Each number is 500 + 50 x the weight over its row's rms, rounded and kept within 0 to 999. Layers, rows and columns count from 0. Numbers have three digits each. The size before them is the row's rms in percent of the matrix's.

# layer 6 MLP down, 64x192, rms 0.082, rows 0-63, columns 64-127
110:588507442505470534510414513448465533533482462494519474523502513482551503518515508496492443481477536473472554538553468497534447485478412493443436417496568408565531512582467535415499592512441463
094:469532479458495482479592525544559416479415423525539533457581531502448515500551451467587510488490602550519496466537449506416533457515440405563492547511497449549459566558472443562553425525508466
099:558584425579537501530463421448544426511558455594496512431527373458498458566592496481523425571460449515430486522477448407472507532579444539602570500480541520482493510547511496603474532600532466
133:516478518494515555461471530473435455391580586615536489418434587469450467533541551595487458583452462491458478516548533455508503528493575552544484428505490519487527517473499587560500482567413536
095:473573529485439533452589415507530542569538537510402517511480506527411536529543444542466592548517455463530486462540483442621566539519576500428540480478493496506450500572507457486560537465506514
103:473439449497500507488397512497556494533442558502461495492523479480473432516410507436438598516486518564493483348495525528565536451433512567557417548511520514520539572475510618540388432542498481
093:499451516540442469590512530447453561521520474444522525552436500521585436514510548428327464441550469421465537533542529524457635522487507557602608417462576474537576582535508501455474535472631558
106:567475508568504495591550552576514537495552528565442569540527534436425575498548546470566546416448436492493513529515535599494490520466453421345463496454435471474413542437505581508535509393486484
092:535507397487530461512600450588493633519541530362374469467421585448441569510482519523528588460570482489489569544497500513480510537478533447450480531475486521499531571398525430425572390467607541
101:562454514469432519415476545440462530550515471473497458532497394504481537467386497585517509486472377469529468481496535568515496543504394465507493517638505405517605451465492523478476459481536492
103:492579506496436501444480511569469470492511570452460547539451528480492516591514465474457498522515506486523490531501561497563561454564415552547601402452510549413521505419473542608467549487511440
091:462387423404465479564517460504493435556476504553578482529471525580487491500517459463509501461454543478500542568358472492524474442610536479434527495555449523425534365491506473499486455542493433
083:565531450390398482547439538460553555430551401431574405567488486595489590492514534420623519465466526570507617498478460512549471551545509507485455586512553541502527344525496500446569453519485510
090:523512513502479442538500548508443467530406535531524545522510503475597602468453412533458546510486514460612490534554455477409540536554525512534559455576521532458526427577439463529448553478502368
090:604464422495451548458456422504487433489515502568533413569462452496476494475568509512393455476470535500518445577460456488368492390493465540478526472525491447373481479517505526501563507516406496
112:546506421446536495495527564512516476443547507461604551577665493575538624492546463530584510565424471517529580527519494489489463494495579480431457596488522578542544505575500464507478570351498512
094:503545580495534475542462374454419427559481461420474516448446476593496461575438589544517458479531475530553471477510477508575530567456426496479536422576495539447481467472536505485446509478517541
100:476513465429497493434462458415574559425550453490535508546543508561434501496558493481562518566470392513399508496475530531476500513521573525448445464455492515522480464481473450574589517527450462
090:526473472562604549543450435498615554549584521523548470538495545455554518546432563440580502524453457451519528541519496497409506566504475557477427514454445463493504511510531473501454547475548485
098:583483595560462590508462515565478581479452480450520467420544511515413461530500479486479467428523527538484485380524619549486490554493476500446462509545423423437556516498595475609507516560464456
102:483535485509518521456503482596499585502533552488468505515537418512540562421511457453493454529532510431418448410507471550584430433607540485447522578531529519471558618547384464483516492535494520
137:504548454548529577477486543475532492446550533547496488446453560512449529540537442462526488555583500453508470517443446481504428479514520541476479512433478506498441532459427514581538606580422552
096:548412498483503549488455458410588496521583449546553414552507426512476605441447493522503523538502537502527451531453478484438439557513426432680413606611429488431553497553501487528531503410448465
099:506528418446392449494512540422495413458502535547459523527549487551510558498610481429418429505473614514602443482461548513536530517417545518474540478486403511563492493483505549493501447502401609
103:588535457375558463502433434449485518556507447530506395456471429436540511564468544504483565498436476432514425538527468454427557556530476489513436480518513421441434536486429494516531494479542498
096:504485481403542525493379502460555529497520503454528491486431484500500497515531512547411518499438625561469606550574576530508588495545495535541465470565549454487575521478430507545427500506470519
098:454481474508456525467555433528564421506466479501474518500412458544476433515498463410520491571519510445545525527491453478516487525419470550615438402418529534522522548541441592560527559461478532
090:479541490519571531492516561527560449439439536477519481550470514565428386490425481411452547484479486461451525416471449413531560531462524632514468499451459458446426480476464481499519508428567541
104:535516466449467569503397512506534429537489453567524491381518535601522502530509484515503435563447474489569571594487504466520513473490474428590481508446484479550571521574551521535461497527509510
102:537557492497521440456498434502427529439573538450431487554495588524514542446480431543554508580541503595558473517537548495554398395533528527484504452506481585566456432491537420501575483496465561
099:470497469500609521572460568530436479505436471475587426542487514529511490449557574491595366591503510551643518538444429489449381424560511509483456555461548555522500573498554486430484377510467531
103:547525505485478478590494584472490517512525532527517461524595615485502477530443505515422554522570529571415503576487547502516466424519441492498509482480470410471548550537447513482559423515411471
103:486592532600484427537497577507594543534602526394515527512537479498471485548426426492480561479430441450419543446471507533648606614494522495521522466493522418459431490499468474554498450439417509
088:475460518502491439453481405456613474438446471490531496513523420534527533472465458482412422511555529519444526449422513587344552517451488450500495575467559424483535476526536491506379402494539531
091:494520458624515420459504558477548518551434489560532462492521518516545494477532572384499483521465486470467407515504475537439420486447476484444459465445555491541437477619511519486515487516496481
097:409437539544521543541507513540512560472479511456476533469545543498531529536517500558497481483526413566426441487552550502455511466494565535497494516551543442444554448440558510443510549519578523
101:529545528521533597527547437561464501567379517469444505412572487430565542474462564499418477508571525477519475443450469482472526481520564491557513501561498486528515521417503461408426543463486475
095:456512511477455397449532497546486489519505504487591521513433480512558516536442448486484446496552527456493497511554547571470627430564522550512426435490564546588499449493549456475504697562590473
094:518468444490463533374541501455479556428450528475504581592563512493565540554579479628562545451470506569421541502414483401448442506511566500520551588476533509586469518481539440448426369434536468
092:449421562546444510545517584592576487432500546501473463518497505479404465413473509513559566474522589517552464601484449479508518559438486472519551521443553586491506504499477464444494392531524504
102:568539481499513472500439497526515570506504543542425475456568506420429562463541586435572545445470456498466464483553538438513587513560599502442493518484467488580564481512495547447453554509474529
094:524473558438564350472493535451449540565534556536519457430590538599481461378509485442531496518529560456521460524490522543503502528511419520499538469355513518607516521608507467407522472547509524
105:456537441608441496532509473514429552512411512569533445514465497485588546450553434498468531472481448464457473439517506470482503409507484447547444467500514438527419473499451507440453471583588471
108:504449563538429512552529469451391484512535465539464556495415462516596491409514478574436533434537435510480449487499539507528546477614522485524518525584455590524505491520448642412489432513555473
095:508488526479573478509519445481502450475413465518601435437543540482460521573477538548422439498497483409506552503445434531510391483515526485473481531509532611540384538504447524420572506412507537
106:513429528435549484490486394488485522477508523456514427488481542426439509481469493423521407545454527622513468520432611409522504402444498551571514539459434535533474471482532540541602552536544383
100:544501554544513515557505471511469565593525528428428498432504450419464419565437554451383449440580447401521510468520448502514471538559476509456515480558457578449439467457517437501389588447474472
106:463413497554547464421499473567475503447562482540514534556480532536439404447441562431523535402421503517494494558514554507491422537452569520593575489551473493469531492527585461541501495581505502
103:485531549498447501427526496552470500470490492596426528539517479452523509567468529527549488475468477463370506473492596521455542489551508407495546519530452509502498536439491514536456450486598529
107:466468425565541529541632460422419468540440391486571563600529450495506508418559541582552492439597486402464539485444461523519450592473424499487541549441550373503417448449577501481443519539529515
096:454461540506516458509487460525509480560501440486406534461511458441509423522465532551513523576520502511511503622458405510490463397584550484471511494469525527457435454497525477567496637481592553
078:467603565469501492571472498557514504453591527450420498461561496546500435552435434369519507540530464414503508477522488471538481558438556510479544424474398525571457480525410480482470537482470442
104:468475527450510518480635515509502454559499448386449513455471454470506577456495416558562488522531611476583542544459566518492420532456404432464529526477493541466505438535486432537528491493509467
103:448487564502568456441510524508483543581552531496477542505481600506518374528474412570496560412533499505556435519506487524488554453450519515494526531466510490429485511486587413592505460427500456
101:457546491543546538543522454547424433461473543510534557439499487486478505555514457546477432408605576504515494453535399557492461499441487513409502505522449549468468598417538497508495568529455593
115:403381644505479508510500597525489511480481486487501518572526558462546448476550505608467445482454424520545454463530456512524552537401448468434548517433549537547544543570523556502498489576481527
112:419475474590496512476581573459545470598532508449473508510406437476492423550554516477446581443450557546483530412597567533549511446504504479520571517591504520410537451529509519471494489586462522
094:466514518522471478428601536483588558506520395444526561551569487447566469434424489552468528550564510414523501588559509524504477486569421425355560514446537427470417500455506531470510453424396454
109:482539551500442537503454508441445469452467600470510555577406426455587504461502536525517484565484471536471530455425510523482540541473530491514503462569544497515557424418565450595498455433482553
095:458428592454523527459495511560500467467489496499472484448470537479453481475495627457466541537536593491504548502473446529466458423479437484452470550551436519450504526529452571482616477542492508
097:453558471468508482563450534506483464451435508605536548391520463539454506476452484559590545454571536576524516429537419520647527610404491492513507489581522517457447448452522547445445560519518535
089:513516520480470478590517603491570544540424481481460470496513492496466502428518541481513467451447551493468507515510446517460458527507588557533497672521450586542491483551485399509505487500568473
091:483504580582498552473484526442611467460442470506487517580459551485520432565481455516515534483538494587533506484609466492586484512471570440521444466534524451485525460367524452430628489502443508
095:435502443454589473536507458494383430471543492464490558476460541560588494491575499531527566432431437585509506480520555428448544476508519580483441464424524473600479565516442512488531487501526532